Weights of a small transformer language model.
Size: width 96, 6 heads of 32 (1 for keys and values).
Architecture: RMSNorm before each block, rotary positions, no biases in attention or MLP, untied embeddings.
Training: a variant of Muon for these matrices, 100M tokens, 3055 steps.
Each number is 128 + 32 x the weight over the matrix's rms, rounded and kept within 0 to 255. Layers, rows and columns count from 0.

# layer 7 attention query, 192x96, rms 0.0987, rows 15-25,47-57,79-88,111-120,143-152,175-184, columns 0-95
[[111 104 137 127  82 103  90 179 180  85 132 126 138 177 155 132 148 163 141 122 136 139 103 156 101 140 161 128 187 120  89  90 141 102  99 162  99 115 138 140 117 133 146 123 135 175  74 114 118 134 120 111 131 126 111 112 138 143 172 160 170 132 124 145 131 179 136  89 118 142 113 147 102 105 134 134 131  93  80 129 132  75 146 137 101 122  99 110 130 121 142  77  95 176 119 119]
 [129 107 179 139 137 158 108 139 126 145 168  91 105  72 154  95 156 135 103  92 101  96  85 144 139 137 150  96 143 105  93 151 111 114  68 132 128 112 162 140 148 131 135 134 199 154 123 173 130 116  96 131  82 103 129 139 154 123 131 121 120 111 111 114  85  98 108 137 107  89  96  73 136 147 100 128 182 159 150 104 118  90  64  74 153 163 140 194 129 134 116 160 131  98 150 104]
 [134 134 150 153 153 126 146 108 139 123 188 203 106 127 146 125 134 188 132 161 118  90  31 180  90 156  79 155 162  96  79 145 176 113 120 126 117 168 129 126  93 155 159 143 161 136 129  80  65 187 153  97  83 123 122 139  57 147 130 153  89  75 124 128 134 168  99 128 106 129 105 101  81 121 152  91 144 102 126 126  88 104 205 128 144 194  76 165 140 144 129 170 156 112 107 158]
 [141 149  82  95 167  87 127  87 110 120  56 163  74 105 160 135 134 131 145  96 126  96 154 136 174  83  98 111  92 144 171  90  94 135 148 125 125 115 129 125 132  99 157  82  88  98 127 131 158 149  92 180 157 132 142 149 137 118 144 146 185 121  95 125 164 113 136 132 133 110 112 105 117 168 136 130 125 124 167 162  78 111 165 154 121 171 174 115  90 110  81 164 119 149 100 124]
 [158  84 100 155 116 168 135 136 129 122 110 126 105 131 155 117 142 154 180  64 145 121 137 131 152 113 208 101 158 108 138 144 109  70 126 118  79 159 170 112 144 147 182 164 118 145 172 136 125 138 109 152 161 146  99 134 132 105 183 136  92 138 112 188 106 185 101 108 120 106 112 120 127 101 121 176 233  85 151 140 125 112 154  90 117 121  96 154 117 140 166 163 113 141 117 139]
 [118  96 156 147  72 125 116 126  93 144 155 123 164 103 160 104 106 151 157  99 163 100  83 121 140 115 112 141 155 117 141 134 120 127  80 109  97 140 133  89 161 154 143 127 139 154 150 103 106 186 148 156  91  99  82 143 137 112 151 118 126 141 196 121 138 110 116 109 140 140  88 211 103 135 163 115 151 139 155 120  95 114 191 100 145 171  88 150 155 143 148 166 129 153 157 125]
 [102 109 132 138 105 172  94 161  80 149 104 152 152 179 120 128 144 148  99 157 124 132 115 132 143  93 170 102 118  77 152 145 129 150 122 110 124 128 153 138 147 144 141  85 164 105 147 124 113 104 154  98  98 150 139 149  89 142  99 130  93 149 142 171 120 112 171 133 119 137 129 108 134 119 174 101 131 122 152 143 111 174 108 144 104  47 125 153  99 128 156 111 108 104 153 118]
 [142 169 193  86  97 134  97  89 162  98 121 114 124 131 165 102 113 132  62 122 138 113  62 118 141 127  79  85 154 160 127 166 141 144 125 100 176 161 141 176 152 143 176  94 159 160  83 167 112  77 132 139 188  91 128 116 113 113 115 115 177 132 138 158 138 168 126 125 183 123 100 104 140 113  89 127 120 108 119 140 104 143 125 141  97  70 146  95 137 154 126 185 108 101 144 149]
 [103 181 122 144 114 127 121 143 134 165 134 175 129 107 117 118 134 137 135  86 121  79 162 110 146 127 166 135 159 129 151 138 131 138 102 138 134 143 136 116 107 113 114 174 138 126 139 116 116 138 116  95 161 163  93 157 145 116 132 115 117 132 125 131 135 117 127 126 132 109 141 115 121 130  95 107 132  92  90 109 130 173 131 168 155 115 167 132 132 171 136 206 140 137 120 124]
 [144  94 121 167 100  92 134  95 103  83 124 170 126 138 162 142 147 129 120 147 127 140 158  99 153 135  81 135 155 167 139 138 175 128 141  93 109 115  77 150  75 163 108 137  78 125 150 109  63 195  63 117 147  93 124 128 125 107 154 164 157 116 144 157 116 129 104 115 163 149  79 175 109  79 121 142 112  92  92 154 148 107 136  90 148 118  99 142 100 102 138 162 137 120 134  92]
 [125 139 172 110  96 100 104  68  95 135 125  90 121 120 115 138 116 114  98 147 106 155 108 123 137 178 133 104 105 167 126  95 126 132 134 169 143 119 109 150 168 112 142 113 112  99 103 107 127 174 110 100 166 153 108 147 177 160 112 134 143 146 105 137 141 146 104 100 208 152 120 166 142 111 125 126 123 130 115  78 123 113 140 138 123 153 136 157 141 159 151 103 139 150  91 130]
 [113 124 108 153 105 118 105 134 151 138 137 123 149 125 115 177 117 132 127 127 158 126 153 179 163 133 125 109  94 147 147 146  97 150 150 146 125 155 141  91 153 102 144 116 121 139 105 156 106 107 122 112 121  89 117 139 120  95 164 156 137 139  99 146  70 181 132 133 113 149 124 132 146 120 132 140 133 141 196 186 135  99 130 159 110 135 141 138 147  94 127  83 123 135 143  87]
 [156 112 131 130 158 103 142 128 145 104 114 134 122 149 146 115 170 151 113 132 121 129 102 115 143 114 152 110 115 102 124 114  97 132 148 136 105 140  92 141 125 123 127  89 122 133 133 124 122 139 132 112 155 105 139 133 100 102 120 125 114 129 124 165  66 129 121 146 104 124  76 102 138 145 123 116 117 129 104 135  99 143 136 153 170 113 124 120 146 143 112 132 113 124  95 132]
 [119  96 116 131 149 107  79  86  98 165 138 121 131 143 141 124 134 112 119 166 167 148 139 150 114  89 111 131 117 142 203 162  93 129 136 128 139 134 109  77 108 140  98 135 169  95 154 105 145 142 147 127 130  94 113 113 110 159 129  95 118 164 131 107 142 141 110 154 128 126 149 120 146 116 114 122 153  83 165 108 134 117 176 166 168  56 149 166 159 128 157 128  86 132 135  75]
 [146 164 115 135 132 171 100 128 127 185 133 162 169 152 141 101 163 119 165 164  95 144 117 119 125 141 142 126 142 151 113 156 178 130 129 145 119 100 106 146  51 117 119 149 145 121 104  93  93 105 101 114 131 134 158 122 126 130  88 112 131 111  86  82 171 144 142 189  86 154 163 139 132 122  97 168  95 103  94  98 106 122 128 152 144 107 127 141 122 179  96 119 148 141 119  99]
 [118 117  78 122 170 111  93  68 146 157 113 154 109 153 151 131 108 107  95 107 159 149 131 116 131 124 117 133 100 134 161 126 139 133 115 151 170 140 152 126 149 172 164 130 140 146 184 143 148 113 118  71 144 142 133 165 109 156 122 116 104 137 123 145 127 145 123  97 140 106 109 145 116 137 130 139 144 150 139 116 129 131 170 113 130 134 150 114 112 122 147 156 128 128 155 105]
 [122 131 127 143 129 111  93  92 117 109 168 121 129 112 116 158 117 127 110 127 126 147 143 153 137 136 123 124 119 183 175 126  97 117 146 120 136 176 133 138 104 142 119 140  70 122 141 142 110 128 137 155 101 139 133  94 140 164 143 174 140 106 149 141 101  98 144 102 118 149 114 113 148 162 154 114 165 134  98  93 170 131 144 157 150 112 121 195 112 136 113 104 178  79 129 109]
 [100 141 148 141 168 100 138 129 130 150 105 160 113 156 146 115 113 130 116 154 125 131 142 159 142 106 128 123  99 120 103 125 142 116 113 113 120 154  80 129 154 115  81 173 136  92  95 139 125 127 159 127  95 140 151 171  89 176 113 128 100 133 114 125  96 101 136 171 131 122 116 124  92 150 156 141 109 149 144 112 123 178 116 142 126 108  99 122 161 126 147 135 124 103 112 107]
 [140 119 140 113 117 121 153 120 126 160  91 134 154 145  94 115 101 117 160 148 125 152 137 138 115 119 159 131  81 112 169 149 142 117 166 166 148 110 134 119  95 117 153 100 102 126 151 138 131  98 115 158 141 121 120 132 150 124 110  92 119 106 171 123 121 113  87 156 149 131 173 139 139 127 121 142  93 160 166 143 104 111 133 145 125 137 108 155 120 125 113 124 157  91 121  80]
 [137 115 120 116 122 127 108 117 127 146  89 109 165 163  76 132 189 125 131 156 132 153 132 107 141 189 134 114 131 134 143 117 152 116 132 139 133 134 149  91  75 125 147 128 110 147 116 117 163 114 126 113 116 171 154  93  98 141  69 163 125 137 126 155 116 141 141 121 148 107 135 133  82 151 147 142 111 134 151 142 138 159 128 116 164 154 115 134 107 123 128 134 145  92 192  93]
 [125 132  97 130  85  79 118 106 118 125 120 141 124 142 133 150 106  82 156 150 114 146 137 167 154 131  78 129 143 129 179 126 111 147 168 153 157 157 119 108 122 123  99 157 118 117 156 151 153 151 143 152 100 158 122 174 104 156 111  91 138 156 111 104 111 141 131 136 100 139 120 129 130 158  93 132 103 147 135 154 158 115 137 156 137 117 134 103 153 110 159 123 159  85 160  84]
 [118 144 118 118 114 131  95 134 143 103 128 142 118 107 138 115 176 163 134 117 109 150 151 153 135 139 144 110 108 166 160 160 133 111 140 130 142 128  89 114 117 103 103  79 157 146 147  83 142 145 119 187  61 107 178 119 123 113 147 121 130 129 141 152 110 144 132 136 125 134 135 105 100  87 111 117  82  77 150 155 129 133 116 157  85 116 167 138 122 156 166 117 118 146 106 136]
 [129 134 128 149 159 138 106 122 193 134 106 154 134 121 195 102 149 135 111  81 140 133 113 167  99 146 103 144  84 136 101  75 181 122 191 170 113  97 147 143 127 102 122 113 124 127 123  94 133 123 116 116 158 157 118 139 143 163 158 167 159 162 127 155 106 165 106  81 152 147 119 136 179 110  90 125 166 120 102 147 110  77  95 171 149 150 150 127 114 151  77 132 103 140  96 135]
 [136 134 114 104  87 160 111 180 157 133 129 132 142 129 112 139 108  69 152  83 115 120 114 121  48 124  63 160  76 126 161  51 133 119 106 125 114  64 168 161 157 115 124 108 181 142 137 104 121 108 156 127 122 174 118 123 115 114 140 139 110 193 116 183 118 188 127 118 106 142 107 135 147 106  92 119 144 103 138 107 138 120 122 130  92 157 117  84  98 142  88  77 109 129 100 109]
 [139 112 145 107 137 128 146 117 149  99 132 154  92 199 175 128 113 136 105 145 137 117 145 159 145 143 142 130  97 100 132 120 148 168 155 123 150 122 125 111 152  71 131 149 138 178 146 101 116  96 130 118 125 100  64 145 125 130 161 131 126 101 106 196  62  90  89  96 158 154  67 144 111 138 104 108 148 143 158 121 127 142 131 109 132  73  85 164 176 177 121 157 141  88 126 119]
 [141 122 100 121 139 123 141 122 145 111 153 141 104 166  86 150 111 135 137 152 127 117 128 125 169 160 120 116 134 123 118 127 151 155 124 113 115 154 150 113 126  83  81 136 143 110 150 133 138 141  77 157  95 116 145 119 107 117 121 120 138 112 117 143  93 105 107 172 158 138 107 100 121 122 134 184 123 133 165 176 121 133 163  55 148 106 165 132 142 162 105 179 189 110 182 168]
 [156 126 127 129 129 111 104 153 129  92 139 157 105 122 122 113 101 111 166 143 111 102 115 155 147 161 105 162  86 115 118  91 111  99 158 128 154 139 120 125 105 121 135 133 100 119 127  95 126 145 151 130 132 175  98 127 111 100 129 140 169 147 158 140  92 176 139  92 110 139  64 191 172 161  86 113 145 136 118 101 121  82 161  90 156 119 105 101 175 137 102 150 133 100 104 139]
 [112  83 142 143 108 152 111 146 103 105 124 134  87 155 124 165 100 109 144 168 131 148 124  80 109 160 115 165 117 120  63 165 123 120  86  81 139 176 114  93 120 149 128 154 158 120 169 164 108 156 140 128 129 154  97 147 129 105 137 174 182 126 147 165 113  90 117 121 194 128 117  96  93 137  88 122 142 163 119 111 105  87 167 149 106 127  87 110 144 131 134 133 138 132 157 123]
 [149 119 123 143  45 143 151 149  85 118 111 121 174 162 105 127 145 124 140 151 142 144 130  59 180 123 134 117 158 125 165 129 115 153  72 108 129 145 121 135 180 119 132 138 153 113 136 170  89 125 194 121 122  97 173 110 136 127 163  57 109 171 183 135 100 140 125 137 113 179 108  88  95 161 167 106 144 115 134 154 153 164 134 108  97 130 145 142 154  86 109 103 149 118 179 129]
 [157 132 178 131 100 183 158 156 101 164 171 157 114 172  99 109  92  94 109 115 131  88 142 127 163 141 177 146 156 105 135  92 112 155 101 102 122 148 131 136 152 146 137 119 103 127 135 172 120 138 154 160 129 114 134 112 156  94 148 123 103 167 153 109 113 121 151 154 134 166 131 135 124 163 132 118  94 113 149 130 128 113 105 125 120 136 149 138 143 122  90 128 118 137 106 149]
 [134 154 124 112 118 117 109 113 109 156 131 147 128 100  87 135  81 150 164 164 120 120 104 113 175 142 130  91 107 139 155 153 123 133 121 117 121 130 119 119 146 167 135 114 129 138 159 144 134 112 159 163 108  94 137 109 143 131 153 121 132 127  90 172 147 106 151 143 112 110 111 115 122  77 185 124 125 126 111 107 158 136 130 106 120 140 127 138 111 121 169 131 123 138 125 133]
 [147 123  87 133  92 114 124 118 127 131 150 119 113 192 128 162 174 120 128 111 140 106 116 141 101  56 164 124 137 137 139 111 161 163 150 131 104 178 134 133 155  64 137 154 176 141 187 108  93 137 200 196 125 158 146 129 113 155  98 156 120 131 125 106  66 108 139 160 137 139 116 161  99 166 115 157 126 101 126 141 133 156 125  98 138 153  87 109 137 136 130  97  96 121 178 116]
 [128 135 108 149 187 128 125 136 123 115 140 148 147  98 113 130 103  54  89 120 102  96 133 194 127 148 118 128 152 173 127 106 140 116 119 147 109 130  85 194  78 133 124 110 144 126 143  93 182 135 134 126 138 102 125 136 132 100 134  90 115 170 115 104 138 146  96 150 130 172 154 153 164 121 102  88 169 102  96 123  77 121  91 110 122 123 161 129 125 108 122  95 107 141 145 126]
 [ 96 149 113 112  96 165 133 161  89 161 156 118 110 189  92 137 133 134 141 109 132 132 144 122 174 137 165  87 131 120 135 113 119 146  72  95 159  90 105 130 141  87 103 126 135 140 157 110 100  95 134 124 144  88 125 124  95  84 170 159 158  96  96 138 124 144 128 149 146  51 111 166  59 137 132 126 163 192 158  93 138 153  73  89 137 182 145 172 157 108 115 157  90 152 142  93]
 [139 153 129 110 107 135 179 154 107 108 187 158 147 206  85 126 116 129 143 177 146  98 140  99 117 149 121 153 109 131 158 121 124 158 127 106 126 197 182 136  89 134 166  90 154 157 172 128  95 153 156 111 177 140 148 105  81  90 155 102 150  92 201 148  93 116 129 130 157 205 137 163  95 126 137  30 168 130 108 104 139 122 111 127 130 126  91 115  75 104 158 178 181  79 153 121]
 [ 87  89 145 165 103 166 172 155  83 119 108 174  92 158 142 190 147 141 131 195  98 142 161 135  94 109 136 118  87 114 172  97 146 118 123 108 164 139  88 123 127  97 150 143 119 118 145 143 137 127 134  83 136 139 126  95 137 124 137 123 144 125 164  91  94 133 148 169 117 130 120 137 147 112 114 135 127 133 144 188 120 123 152 129 124 129 147 109 187 143 123 161 203 119 146 122]
 [119 154 121 131 167  79 129 169 121  78 109 118 139 118 118 161 119  77 149 141 161 125 149 150 200 121 129 165 114 157  77 119 153 117 176 146 125 146 102 104 137 121 120 147 106 136 111 107 113 122 136 175 138  98  94 156 100 139 128 137 161 165 183 114 116 142 155 151 126 160 147 173 125 130 148 155 122  57 112 112 150 137 160  74 120 153 133 135 143 116 117 188 146  91 148 119]
 [102 140 139 127 132 136 115 125 117 130 168 126  98 104 134 154 142 159 133 167 150 107 140 113 152 118 157 109 103  93 152 136 174 142 134 112 116 107 134 102 116 156 134 139 114 145 143 157 106 128 154 148  82 162  85 156 152 105 114 132 126 136 165 142 124 116 130 133 153 140 162 136 123 151 163 111 143 114 149  80 124 136 146 109 131 138  84 136 162 103 117 129 173 142 167  74]
 [101 110 151 136  96 134 111 181 115 128  91 181  89 151 131 163 183 123 121 155 101 178 128 144 158 118 151 142  51 108 132 135 113 124 114 101 123 126 141  92 135 155 108 127 121 115 112 179  88 128 170 138  99 108 150 181 143 108 124  99 152 126 148 121 102 121 121 113 128 102 146  46 140 168 163 144  68 172 181 132 137 179 116 126 160 117 116 126 127 115 186 141 101  79 143  81]
 [125 156 129 119 152 142 156 186 115 124 143  80 136 115 103 114 148 109 105 113  74 106 121 141 103 141 113  95 186 165  64 138 136 130  91 137 143 127 136 139 167 130 135 135  75 129 123 152 126 112 161 150 128 118 136 149 131 158 151  68 140 113 104  65  93 155 140 138 158 129  99  95 133 105 114 152 121 153 151  80 119 179 126 127 146 169 100  99 150 142 147 146  80 145 138 162]
 [118 151 138 117 127  85 131 115 180 174  76 149 117 101 141 126 123 140 132 100 104 106 108 133 137 121  97 128 128 153 147 129 105 146 188 144  84 130 153 103 148 110 101 140 173 185 136 138 106 115 120 136 156 146 109 138 122  99 137 177 163 103 136 117 117 121 132 115 145 111 138 109  92 117 147 125 103 127  96 184 154 107 140  74 122 142 117 107 158 171 116 132 113 137 129 106]
 [123 142  80 123 176 143  83 126 123 153 112  61 104 119 165 115 193 142 181 177  91 119 149 119 114 125 171 131 150 110 129 139 102 121  94 113  83 150 154 134 133 164 173 178 100 174 170 174 154 108 172 162 147 217 144 111 138 172 160  98 153 169 129  88 110  90 151 101 175 181  72 120  80 110 101 183 189  93 126 179  85 118 159 102 110 145  95 122 138  82 155 104 140 123 183 141]
 [111 157 136  96 156 166 103 170  92 161 148 132 170 116 112  71 189 100 140 167 137  85 103 173 126 138 143  86 184 148  84  65 146 130 178 176  86 143  28 198 117  55 126  78 150 121 126 112 127 133 129 180 145 119 141 113 134  91 105 163 126 179 128 167 131 181  84 151 151 153  73 140  98 161 168 111  66 144 158 158 111  69 112 102  86 151 160 136 116 114 135 134 194 127 146 128]
 [134 132 150 138 143  70 188 201 124  78 185 145  55 129  94  81 137 140 131 139 138 205  92  96 112  55 127 151 147 205 151  74 103 149   0 128 143  79 217 131 104  58 157 110 153 191 124 115   0 142  86 160 131 110 172 170  90 156 160 172 105 173 123 189 131 255  88  95  90  64  78 118  93 117 148 114 151 210 122 111 131 103 144 116 242 167 114 240 150 160 148 178  60 175 140 147]
 [147  79 123  22 150 185 142  27 158 194  65  78  85 190 172  42 113 115 156 141 152 153 102  72  87 255 185 105 245 102 127 123 193   0 213 166 111 133 162 244 117  93 146 167 189 183 255 145 103 156  87 105  15 111 165 187  36 176 138 196  83  58 135 123 187 199  55  91  79 216 104 151 130 144 172 203 134 136 140 154 239 100 145 152 196  83 101 178 199 143 129 125 255  51 121 149]
 [108 109 107 216 176 113 212  28   0 116 133 123  93 199 154 141  75 183 203  80 137   0  51  30 194  89  91 169  70 255 191  45 109  75  24 148  70  63 194  41 192  40 158 107  95  57  69  54 167 180   0  51  89 172 127 117  78 172 125  97 138 132 128  61  58  83 174  31 137 174  58 101 178 184  93 156 208  86 247 216 141 151 142 151 107 153 242 223  95 202 141 210 255 158 162  60]
 [127 145  94 210 240 200 102  93 136 143 107 121  34  57  68 192  51 126  66 129  37 101  75 136 165 117  79 169 151  67 107 180  66  55 195 169 180 255  63 164 158 119 255  50  36 213 255 196 127 145 102  49  85 107  78 159 126 171  99 146 168 152 209  92 136 169 162 133  70 157  61 146 173  79  40 184 195 213  27 126 251  77 140  89  95 172 103 148 123  79  73 131 120 172 183  82]
 [ 99 175 163  84 120 200  73 136  97  37  75 189 112 184 136 162 102 199 187 154 119 163 133 124 202  97 111  43 199 128 104 212 224  82 211  53  24 255  70  63 163 142 103 149 190 124  33  59 144 100 155 159 135 203  26 225 100  42 193 108  96 113 145 117 255 189 190 255  93  85 153  90 165 163  83  97 136  95 132  78  10  52 155 141 104 143  88 177 111 128 254 135 207  83 147   0]
 [109 124 130 141  77 186  69 136  56  98  60 229 159 143 162 185 167 118 117 131  78 190 122 154 226  63 101 125 117  55 162 160 109 104 120  75 156 145 221  91 117 181 189 188 206  97 131 122   0 192 133 199  88   0 121 148 127 178 105 102 139 182 132 177 115 168 151 140 124 180  89 135 104 105 209 156  83 141 228 225 114 219  78 126 117 110 116 101 214 230  63  81 152 136 255  14]
 [174 214 200 232 123 189 237 124  51  92 164 120  89 169 148 152 120  95 102 166  76 161 178  35  21 246  70   0 178 210  99  67 186 208 161 189 161 174 165 131 255 132 131  54 133 171 180 193 140 100 130 156  77  59 235  69 209 106 188 163 157 130 157  92 143 219  47  75 110  64  62 209 113  46 107 102 116  66 157 119  49 226 179 150   0 255 148   4 189 173 120 242  91  84 122  53]
 [  0 253 189 127 102  75 143 186 248 149   0 164  80  33  63 128 135 203  87  59  73 171  22 155 209 128 109 109  99 104 183  92  38  39  80  56 114 139 154 139 117  25  49 233 175 224  78 170 251 159 164  31 187 185 160 111 166 139 141 100  68 126  44 130 146  40  89 142 142 144 190 130 106 133 190 101 116 169  37 136 245 183 171 227 182 255 111  71 189 194  14 152 105  93 196  73]
 [142 188  79  13 143  73  92 178 210 171  75  91  63 118 219 179 227 115 255 255 154 183  76 159 158 147 227 132 181 168 208 131 116 219 235 117  17  83 100 173  80 116 112  95   0  68 161 212  53 145 136 175 220 123  99 214 192 149  62  60 178 197 100  46  42  76 132  98  85 214 139 161 144 106 180 226 108  81  70 176 114 147 182  26  80 233   0 177 185 205 139 188 124 109 160 163]
 [112 106 157 121 133 122 159 164 133 133 130 124 133 118  57 129 109 104 106 150 118 145 140 139 127 140 136 121  99 122  72 139 148 106 135 103 125 132  81 105 124 141  91 124  92 105 134 142 147 103 166 104 139 130 100 102 139 138 157 168 107 151 111 138  92 147 164 137 140 174 125 142 164 122 108 129 123 173 134 153 173 137 133  95 101 126 146 126 125 123 105 103 127 142 104 132]
 [115 164 154  97 143 148 114 138 145 136 124  84 125 113 123 125 107  90 152 139 121 168 105 144 161 135 128 134 124 122 132  99 135 102 136 124 109  93 126 115 131 138  99  60 175 123 135 147  82 131 134 133  69 175 148 158 138 157 135 114 176 133 148 145 105 122 113 136 109 119 107 105 166  97  94 160 162 184 185 139 102 105 105  89 138 113 117 120 142 109 136 144 142  96 119 126]
 [114 142 103 142 110 185 129 136 166 115 129 134 146 119  94 139  47 145 123 123 142 104  94 136 104 144 132 143 152 145 140 138  75 154 177 101 171 143 123 173  83  93 107 123 146 183 122 128 107  86 152 155 140 151 106 156 111 138 163 137  95  94 139 133  72 121 120 113 131 110 104 162 170 156 139 177 144 157 135 148 127 137 152 151 139 155 167 171 117 146 126 165 101 100 135 104]
 [121 171 134 168 137 110 122 110 163 138 190 146  98 134 131 106 174 166 134 122 117 105 135 158  83 139 130  94 116 114 151 123 125 140 129 110  95 120  89 180 122  95 100 119 147  94 102 145  97 128 113 121 136 152 100 165 132 168 105 126 192 136 168 139 111 112 138 131  70 120 153  67 125 136 181 154 151  78 155 133 132  97 164 151 109 158  88 115  76 124 169 186 138 122 168 147]
 [145 142 127  95 104 109 134  88  84 150 104 152 141 146 118 113 120 118 109 117 173 141 160 118 129 163 107 151 146 143 127 176 123  94 138 122 101 115 135 109 141 201 128 148 133 117 164 152 124  95 141 151 148 161 110 130 114 127 150 101 123 156  74 157 151 153 137 107 109 129 147 114 117 140 106 101 106 102 121 121 183 129 125 145 160 125 143 124 166 124 134 138 142 123 119 157]
 [149 105 142 127 123 119  80  86 130 137 157 116 129 110 114 132 113 145 170 135 147 144 144 134 124 130 166 167  88 114 153 115  96 127 148 129 116 150 157 162 108 120 154 157 108 115 160 134 132 137 134 159 126 163 157 154 103 119 116 155 128 125 145 128 144 118 137 138 128 125 141 124 146 108  94 118 119 134 105 111 145 143 166 138 165 115 117 127 180  96 154 121  82  99 126 115]
 [143 116 128 158 125 107  88  86  85 114 108  99 154 103 122 126 128 135 116 130 107 164 120 149 125 155 141 105 139 183 165 125 129 119 137 158 156 152 155 114 127 136 121 105 151 133 149 134 112 118 162 156 157 104 170 150  85 133  97 116 111 150 139 141 122 101 136 129 134  55 104 135 138  90 130  81  97 123 121  99 113 123 123 159 154 127 171  98 117 119  91 115 135  93 132  98]
 [148 125 153 152 161 117 134 141 170 150 143 142 121 119 146  87 149 146 140 122 104 110 112 105 108 120 150 125 155 141 121 108 108 122 133 124  66 119 109 150 130 123 132  98 165 154 112 131 144 165 154 142 134 127 126 142  99 147  91  96 122 165 120 140 104 157 141 149  87 141 114 106 169 117 148 124  98 124 129 123  68 131 132 119 135 132 178 151 142 121 131 129 139 123 114 137]
 [124 133 149 123 102  91 128 136 109 112 101 117 115 124 153  93 109 159 109 123  94 111 125 158 134 115  72 165 121 165 145 132 139 130 148 126  92 137 143 146 160 189 132 123 126 151 146 128 182 161 147  79 127 135 117 131 151 117 146 166  98 145  78 155 167 123 151  68 129 122 152 177 117 118 154 128 110 118 143 151 142 103 105 138 128 104 123 111 150 103 116 131 105 124 139 145]
 [158 120 129  83 132 135 125 100 130  99  76 163 101 159 140 113 138 124 128 125 129 146 124 114 109 130 121 161 103  78 113 131 103 106 121 158 145 104 144 126 147 105 107 121 104 134 121 143 129  88 140 143 117 141 138 139  82 118 158 129 150 126 141 139  92 129 132 127 139 110 132  64 134 128 123 140 130 151 108 111 154 147 166 137 109 166 113 117 144 111 140 165 119 106 149 150]]
# layer 7 attention key, 32x96, rms 0.112, rows 15-24, columns 0-95
[[166 111  88 111 137 100 137 152 146 116 118 170 140  78 126 106 174  82 100  89 178  41  65  70 171 161 123 112 180  95 140 194 130  81 152 179  79 111  68 131 147 131 148  71 168 113 114 148 102 136 122 138 132  75 113  97 164 120 192  49 117 135  82 148 101 159 148 151 121  92  66 117 126 158 147 136 144 177  98 153 118 141  90 163 113 108 131 115 135 108 122 124 139 137 159 155]
 [137 183 164 205 165 137  82 122  80  79 158 105 107 118  97  65 165 137 129 112 111 183 174 146 153 106 128 135  93  80  90 112 137 183 152 196 114 118 146 186 116 166 130 100 177 127 140  68  86 105 132 161 154 130  97 119 101 132 174 118 145  94 118 138  93 146  78  98  97 104  99 106 171 111 140  85 129 145  64  50  68 150  83 110 201 114 117 156  90 178 113 125 131 155  78 102]
 [125 111 177 174 149 134  83  91 164 149 202 166 138 155 139 194 111 171 127  92  61 104 155 133  89 137 112 148 147 161 118 100 181 191 100  60 100 135 153 136 162  84 167  99 117 100 137 188 107 154 131 118 155 138 112 160  98 126 112 160 128 157 157 141 190 115  73 104  82 136 165 193 104 123  56 169  98 118 197 158 130 103 113 142 207 125  84 145 133 155 135 141 104  87 157 128]
 [138 124 123 169  80  50  98 117 118 139  30 136 127 208 113 194 179 124  69  69 158 151  75  71 131  93 143  91  98  93 134  92 168 125 150 200  94  69 179 149 126 150 157  96  78  92 105  79 185 108 172 143 168 157 132 115 160 110 139  73 168 151 143 165 115  79 111 131  83 111  47 157 205 147 125 232 147 127 153 144 105 166 159 136 180  79  97 128 158  97 164 147 188 136 191 140]
 [192 148 102 163  76 165  43 151  65 145 105 143 106  96  82 159 115  91 149 136 174  72 155 166 158  67  81 194 137 160  67 151  83 186 165 125 124 135 118 162  99 105 160  81  90 157 151 145 169 109  92 113 116 195  99  81 163 146 183 147 114 131 166  65 136 113 171 152 169 119 134 123 144  86 168 158 248 122 171 153 133 111 160  86 146 113 177 176 164 148  93 130 119  74 143  87]
 [103 118 188 101 184 140  87  65 170 184  74 155 125  66 138 175 126 166  96 186 143  83  79 122 115 132 137 126  97 194 145 203 151  98 106  72  44 119 110 155  82 125 116 113 105 202 103 141 162 116 188  87  95 145 110  86 159 134 142 122  79 106 155 132 140 104 134 137  94 104  64 102 209 123  87  84 100 177  72 124 128  85 180 115 144 128 149 126  66 137 207 115 141 221  64 159]
 [ 69 146 128 104 114 193 125 140 141 202  89 205 163 100  98 160 181  90 112 181  80 106 175 154 104  95  88 129 140 142 152  55  86  92 114  91  68 137  92 177 119 167  93 147 119 132 146 165 157 141 168 166 123 137 117 143  65 150 168 131 144 181 191 182  90 198 159 140 171  79  62  29 151 108 132 102  14  80 183 173 131 195 196 108 127 117 152 167 124 121 110 100 113 126 135 134]
 [167 152 171  68 126 135 144  93  87 134 140 167 134  76  77  87 228 171  61 130 121 153 108 116  83 149 157 155  97 154  95 123  54 163 140 131 150 150 167  84  69  40 132 103 142 151 147  64  77 145 154  56  67 109  90 110 176 204 128 121 187 116 114  67 134  90 187 147 129 112  65 118  87 218  27 125 110 118 132 129 124 178 150  98  87 102 115  65 170 159 249 167 136  70 157  90]
 [ 60 218 106 171 140 168 167  74 145  93 161 203 129 129 229  77 116 102 132  88 134 174  72  61  96 136 177 119 135 115   6 146 121 120 118  91  75  93 125 123  84 142 103 128 131 116 167 205 142 128 104  68 132 117  30  84 172 138 133 100 177 150 100 100 131 142 145 167 150  65 213 146  78  56 160 155 116 138 178 146 105 151  97 137 120 129 120 122  58 118 106 113 142 103  90 134]
 [ 29 163 100 111  84 173  82 174  63 124  68 132  69 184 134 109 116 136 153 102 129  88  91 142 105 187 194  35 187 158 145 157 150 167 122 227 108 108  81 192 112 172  84 159 123 180  99  87  67 121 116 206 178 174 196 156  95 152 148 108 214 208 114  78  88  79 102 104 149 169  89 174  89 121  87 139 100 129 108 158 134  94 146 103  87 176 107  82  57 176 142  93  78 161  93 168]]